Part of a small language model's weights.
Training: a variant of Adam for these matrices, 131M tokens, 7966 steps.
Each number is 500 + 40 x the weight over its row's rms, rounded and kept within 0 to 999. Layers, rows and columns count from 0. Numbers have three digits each. The size before them is the row's rms in percent of the matrix's.

# layer 6 MLP up, 384x96, rms 0.142, rows 97-130, columns 0-95
092:497562445437512550580524381495533503490478549480553551455493479409433484441457499504414543535521524540494471520489505462515492527454507505501487493536499516491552535489475554550572481549523448498572482447509460469515466501476530509472486490502437487536466491524538450469395464510576480497
105:481535496480542550503477504476514461497496474373506503603497543504467487530463521490523545555457507464459535535550498416495446587512543528447453492489479467529539553514476453446511532577539477531499492570475478495494489458433488489499480556407486555499486495506567544486457451430541521468
107:535498447554586549476498474478593471521511479521439521504355457478445507424488548432482501564504532509538498436560493430486490518512481516513520498477495481459455523499501486496536490508494493512562433549457465488499487525466465565500539528483498466529528407414557523522469518503525447499
089:486545518479581547479443432535477504508472444540428500548502510421496494531512553507464507466525489539481456552531495444568459589498456444461477472480466512504496424464469524510505511505516472501569523492398480511521435452508570518512501505456444507548578491611508523475519505505491440525
084:516490422530579504502555534549504474478470510502572478506489504475512518523524522426463481496569509495491430551487530531548480483431416413454525496509505564506520542527495461498529561543476547525520490513502469443549502410471552537498502443470471444598559566530506510538454505476551489557
106:557625496517571454443458478471502461515598544483493546487491530519559549492474467456490448513495520447406500487492548492516487484529494480536546547580520456510524484470496539526509502513536523447506483444502541531484460487402463512467565505499523488532444429496502468523405471454485452519
099:521565470507510559537483504506487518488529566485511476530507459460427503410561528390538485557497488512471495485547506485524459453509532467491453563561497488506512524449433460432486517471485474605565488430519544501507459519544438483464467508492467512536525483545511430514472495465540391508
088:539528500519421544493508467482468482478459541520419474533514464472567498518547490521444519445479539489473519547511548406515462499471492478552437419532520515548510449454538511485490503481477497518503538478448452498576521512513531602516499519514573548537451429511569455508463506408450478434
094:456488476539519533483482472488434521529477458482523484514457483491562546529524488451499464546440525418470604476571493469522437490494547499486502530556458447532531494432489443462523546528493534528532505480559522537471567454508487472512523562421578499497433444480537456593441463482455504476
094:472524486406554526531488419543540474510485493420512551579466490503489519510540600502461453477496502518606485463477517398560473528531504485500495471548496456489540540448543492439566480549510552487473482554460459496453462503449505505457496496478523568442488483491504510520458480437566514523
090:491516465544529432441516438478531511497467491443531494423458512469546477480513556532468490609485510472459529528530513483457471500501424469529452511545444491510522549524506562418531473484559530477503498508480499526495516540546493594414544413448451518459495431537501502518553517499414499533
089:576505446506528491458572519415438452538449507422486456458516528463527502495514522488493561533414487499498522473464575452515441545418502515477475483521516495469468469470547551450433489454463485549475473507585490468556481508482414484503519553474542473581524545509512529537508452456456493486
106:454504442531491460431524449504526491536484504486533492502497590421492575458545561461529487481434578467469560429562525457515455477520434446475504514473450449519547512431496513490569454491546465496490477425420478528506528427498515498495531562538503464506498437513556463491465496493549527509
092:547485445466486467537510477517511454492425544441506459503486519461493471522520562511499482458525517518457468468516518520565474509596542481498498453543536468534528495533527516555513496473526519506485549429441518519466447399447495536560515551416572486537441494551511475502395508446531410521
088:501534465477552538490543529458470485523498521525467537427467517469516500550462540465456463557528596544533426501483535511531480583524512509518421503555442528520488428450409488505506482511462514483542461491435512551532539518434561455496522488423558554535477530570507440468459539460497488505
100:520503484534477441479528511490528404541445519447558503479485531446466467537555515476463538444430515536444540484521457436494495501463531419520502490506516493529534504450562559436565503483576496515479445505528513525555519420526527506496484582442535551502476466529557436500543446458557448485
114:464493511547517486482518485470518475445493603494499512482491453497504572524474531538494493574526554514491523488469492425502434500487463522485414518556568467527522489411483520473535571484539397611510456448524554501553457537459498513485447542459503470514485484546475442520551538461550483479
090:527570471535525477573500506591451501503548476483535530524474507485524503500422552532548474457558548563496475527430527534533449462501542482579468482550527481526555526446440464454521470418509499529540485399502510441532519461523491477500516427531479453535516482534464481495443484429540556512
100:503505503508521526559552444444465452520486475543467536545493531551472593503500585439488500464554600509488563475535536421558457460478523471468476572461462448436484532482526477489540495490485498460507529482494537537555521467501482526542560474468458489616431430523493486506480539483482509515
110:453552412534467433473461556480550438503536540520582473473439501468566527447479490492437476444439531483519502474509568451586527529497523439456502487514521486538516472430494502480486504545509510537525475448587551505545530513525531538529540478443568481543494534498505465493535534409490496455
091:566491489464565573507502455465523480583555492488477465507491495445460506489523471533517444579501512576456430459517538558491484529453459465599541530530547494556565412471531500532504494501487430513512480541551476569547561510436476466501510512484551524504453467512419508489487525494515443473
091:497565492451502520570495401473484513530512467520613509555515459510559512520512533490488488547463533417462569497529525507561482533423506482580490472517460452547465497424463503463489460505523497531487514509533532451483422511524529500491466493496496554498513471444542443578461476483508503390
101:437538491505536476526465529414524396648498474512441545527529511475500473533519523523506492477513531477449517539516494506484496497515497527533468489548392485535603462460520511509487441470541486496521463442425525535563556518505529552548542483470512492494504499487466486476524570496530426466
109:488546420538527506568487473562558545460476503513521547492483475461522573489474501505482493478522586419508530454514515485481453501543531445480473524495433545509545428409533519510526432489528523479562527499512482509476558557440523522498439496467449561556484460481528503487448489430568448433
095:455495498570538558534465424455496450475572467508486509546403510499457541453475579491534550523472509502507528480529457449499508482473507453535501461512496475513491471486491506540571529488518560518575491431459476561519477492446502502565522490500486538521527503524490412543552421536581496395
099:446501492460486480489470468555515515546507519507450585530423504449480512507532533464393488454558526514489548564532499473559465589487470487490413581548446490510481469496507452487434520526497535506511543471519518552470474555480548580494538471465467550473487525513539458506495397474492512445
106:481557481563497474441547435525507496493565576536433477489514530422471521411534483485497463426484497489474534520530507546507461486487494467494507494617435429515558499514547529516458483480508462525570533517480517493455505563476568556520515518440496463581469474494469521554454475538489437464
096:504550490469491466463467472464536481509504572460555556497501629442536470474472576424483474482449484525494469628456501522562442525520504473468490497461457468470440549457543498456502527458502538484494523452533562583511545512478485523488465502459542504549542493471502504499493510448562478445
092:414492492472537501509492505433525389514534474496465490557467510502514506467457504490407548554515505484482481520551529480482411546459536522547461477525565525549496514549493433457484509526589509596519487563427555511431528519496463534526514518482541504491477491461516517590549519511435486492
101:495559458481489502492446452468495468512383528487498511580467548415471502481496519547430565492503488470547575618526549493511482502508437447497482520478530538502573475476515533471499525543539471464515443488568444545451472481509440480524531524470451502555466478510470513495469508439558445481
095:562493447492494588497583537499582457499520497457512502593463463476435519469438508506514452537505550452432493465490512486524484521495454532520520518506441536548539490478504473523517477436605479458509405465501478505548527504449494485449562470472473429506490544484557505528545553484542477431
091:529547476522510479501551478408483505533504517475543517522529501490526465511435497535481494527450556551455459502522475483445489570499502463548426514513491471491481473500549548496478579430510524536517438558508529440491512500458553453482510516431520594594478492497403424519444402502509490494
112:550559475459534566420502505390490436522543542547503463515465500507476570455491555510489463483485531466498579543579504456591484487481464528472471529525422545534465515498461512501503539454504486484524458389516448501507456496480477503531488505455460504477469546455534484571502499430553526485
093:475530484468510502517552425428525519557492479427495487524515523464522452487571493485436540512472544453509535470501506441459478504542539424512481517498470464528544574473504575446522536426497523565534437411560543482541504513505431489503524601429501538536450479459513508506505491494422497522
# layer 6 MLP down (transposed), 384x96, rms 0.128, rows 97-130, columns 0-95
085:510493513511419573489517566460483459480505550549403531487482535512534470552495444498472528503521538493497526473537503479592499510552505559443429491468518531517515552608491499477429539500387503523501471469539581505470463482487460535466494485551472450503452488463462512557479557460506450475
092:442504592533539514432518522524557582540452484498521502518506518526509434561450479479524461525428552510439542484465563440474499576539528535432472509473458464504499417531479481454504438501508502527483521519509488509472490502487469508569451503434441544527430520493468498525524575457560542560
100:519503478538479518458526513492469520531501486498444547553547563515440466445423477485540536459549525443479455535509430528511487533454450565478558607506518545424480567509502495450476547508462519465463547461429512563571515564478562575495479462469505470478445451483454536505485530505506468492
091:513457405590542515497575542480489489478505541484469458485509484545449500509463484490486441514468549454553501451406533503460485422437606532520494558550580493502513524560472462473517510443484442531505522499482524501510487526525486523543503527506512466468502517426462521407534546470502513576
087:480570551435461525497502455444521523548506464487465504508536512568544460480460488546576517547473484469457468453544507495478431531499539577432434551502506496488401428531524513509413484492536491488502480496533543521507412543458492464474535527472574530475515496534527523576544430522460529511
100:513497431483539532521509489518491537570500462488572537498453468541541521504503588500540469539507467500478473424511471464516528493553572525485520472545524528527558527517511484454493589513460502494367444478507498434499528520457452472539473522558460535407546456446494499480499529479495394495
106:482452471452523523462506508513570402486552485493549492524520456636568485470469476486434514491534540444490503494568437437459508544506498542457512449547450486463556540536514518573493494447484442543495459521526496496484519460474488520505517515469466453503560577444560490562463507531510512455
085:512515476519474415418499536542467552496473481457496424459530551453477470569522566524505469547496478584546490460539480541460542479508552481466471491573476503493543411507494501470521452518539468463478532594422469523485535518514484514526492433540522472500496571548496554484496419493461490567
102:556484486476508466537577506516519471474567521522488495527586523520425488522491486522482444505538570558491514504420542498506507485502472448438415514512494519442495516542566554495501535469497504485462479486440469416484425526457558567572516490474382505535527482520473511453517536458522469566
087:554478535432560534488483500422478504506485503546502436506544459459476476484494483492507392463480441466566561558467449525497487494430522505494434550470488570528495461510531514519512502567549547563488538507555556511511509488525485435501439437503498513563486524587552422469464488509535482443
091:513487495494506492517470550570513508518507442471509449475466470550437479571510482483532436432525479539507508552465511441549504515510442561513580446543461484500489506577575480504491522491480528452517479507484485542459510481555542428490426544463523423499556521473410519571565561422507515488
085:488457517514507489484448510525468495439517519505496416525441507525541487458457461466551520496444482532487574561516525569547565568509494567492561477497545470489479475559470426480500476520450574452437562534473516448455513439466493480489452498541459472494617500524568539501540517514459480453
111:486536517448492491463513498595495540544550552518496449506504556469530554456487380469511509559492480491464514492509510456484462559450518459539511427477496501499452578543506574433558484500519528480504596500493566416493528452491539489458432524488538533520502499428480498453506420496509521481
093:432507492450475509414498476463453517526557408565529521482487498509469531461560440449441444561521519459545477550526504495369515527508452484492530508522534498463522552538473420480530541488508483547576537555539460526547572497507477454491541463547502519447489504508446482563515513474508518508
107:494502531482451493510502515464507524477482451537520469512542441553540530471565412495554529459509443440461518479529428463468546431499514443493581514501515408480480524493568480474486479470495517548514535553568485469492535455568425546513490492550502479474509476462543539617489431524530492552
099:511459482409465533476534512544544477504490458459518479542448556587584513541479474529500493495490543453538545453488511505532482561471506462522500544437509493486490469557408437446404525488478560550529493498460501492507482507559482501548470515535455522394540507510481484558568490557533494440
113:483478491433432572510438471509497507510519517490513497439457491460506525569539449496526519543465512450515513520574496440500514578522540469501517556405563514465486467510491477538498477517506487558502545438492443535484548631477525580529485529442527488526462461517460419543508452498497450463
091:504468490523531516456499497496522525506469429545518550530528515519434513510579431468487492456513481423488506515585491478472565494529517543482502450484423505467436465506515477578436476527420548467471448555489614560475522480447555525478533531463479546481534522570527508557485424505489473494
096:508520499557450492505526416478516482478483429519464425486547612577574504502484512530474517478434491590411541536502540494428498497480514517497477508485457566501502469472571499493493494604469455538481514520507526516439462608478442462452486489483544521518503453487541479469513509524493500511
106:507395503628542446480489488515592482495503457503567442474424560511527530513607436531503466536484495531428549472466492500524488558450495510529453512504495533452537416522484554544488506482533450482475500537500505546470523450480539478539540492429500475444500521496517511507525487522488456458
096:465519528472531518486517481502481572472504470507518484520511450564436510556510463522456495459483490427534464514527492515527459476434478542524485519479397522468493463621486404502443536543531506454512477489481529421503599496578463510531559504434529557519508573510521552522472505479452535496
089:498482544526489548427468488559481546487521473503417497438547562520426480539479456530471498462466491495530487550481486488434499446552448530473447553466519489508504570538581507544572529537442526507488528447481514546432518541506476500523477477485560487517459425505467502403500524579497504583
092:509458494505431446552445564486491546471482525535463474504502505486502539570524470551524473478495491517523486582547440563456539489465464563474553517432441435531568494543494507487482437510481481461566490458411492521494542451535528450509478473482566503568547505482486523536492473608444493456
109:505442499507511526406417530514481519453543552557508473474485527553510586452518483558519605508460492521523573429526525498484422465492514524527508480497478570491446496473504429460526500574466518519443488527529458452512434575520480562493465445507473536481530479475497542540523490448444515464
086:475503518524470470551450490487531557488477497463564553494488513473526454491491512552560547514463500479498404476492432496496502457587478449486471459520532585495598508473518498511493445524502465586506480440487558494523506584519494473443455535481541476436489532499483484567555546506392489449
096:455467482455528535539498556518587503412556510496512470526490454515469461574473539463447478514546520480513552480500500555485527479567523529519452549509547521521522453546468540485529359495531449426525510501498503474471512482530464472524488489508470526410552392522432502485511449540506497526
108:573550500504486507473536442473468456475510490496423545529463504558512459476487516492496483547474476484535520463571470493511490443565481519516576499471455535495420560595461480507536504531535472453485559547451539464498478524443509499456532458502510559583474485535459490522457423502613435478
100:532515477523492496494585537497528468498492573458495448506519571483497464530519509517491453484540454449536469556498475473515471410435453459502509540479568567550445503513484482435503571517525526573440523431483508469522527488491478465479457504612502466475497480469470565617527521463522465469
094:518577463522490542478572490495471607500494500422540553495490494482525486483488516504495405534487512533507459512487460452443510493484464505473547475488553475508467545480516427446444481450447489556478557533608515542526530469436488482563506480496509579551474502465499482467496438496607514540
103:544542412476514499525496452456471470473499489505496537499514498500442591459483484500501496435516536475523430604556455496551542467447448527472524479518575515487503510509454419440492554543560495559529458503518494478537523484514533483597498469491482527509547537424516520594501452503498425476
096:486548548438533529475566502524565546493497488504505526491519493447496452515498418438534503536452486520432480476480487437452474560492571480489567500522540559556482581519524512455431579430556553462496460540565525505489442520477476506507442515540449461472505536433526492416496520457516502503
091:509566566462547479505503507488509418542510473517544493517478501506500458444509477461516511548473523475489443508525490534525555512407468486494559450555456551543429539526511490514588476517567564444544454467464545534495509447468475505515476490564430510484528485411586470471551462534469429516
115:538520451520528480420467554561479449540485484575434437484544551531478495446449442450569550527476530504445529506430460545507500506467477508493502530450462472533576505473508475462575568531480463539503540461501523429472499503505532563522466448516435502453508519451515508472508514527533530606
097:441511460472526528541479499560565436516480586504503471464464434473412444528507442524477510536469547541514484483466518507571491519463435548496562444487471563515496558541542480474447470520454467511462476408457488433533495526559505523478533527545532520539553521430556548530494487527511436483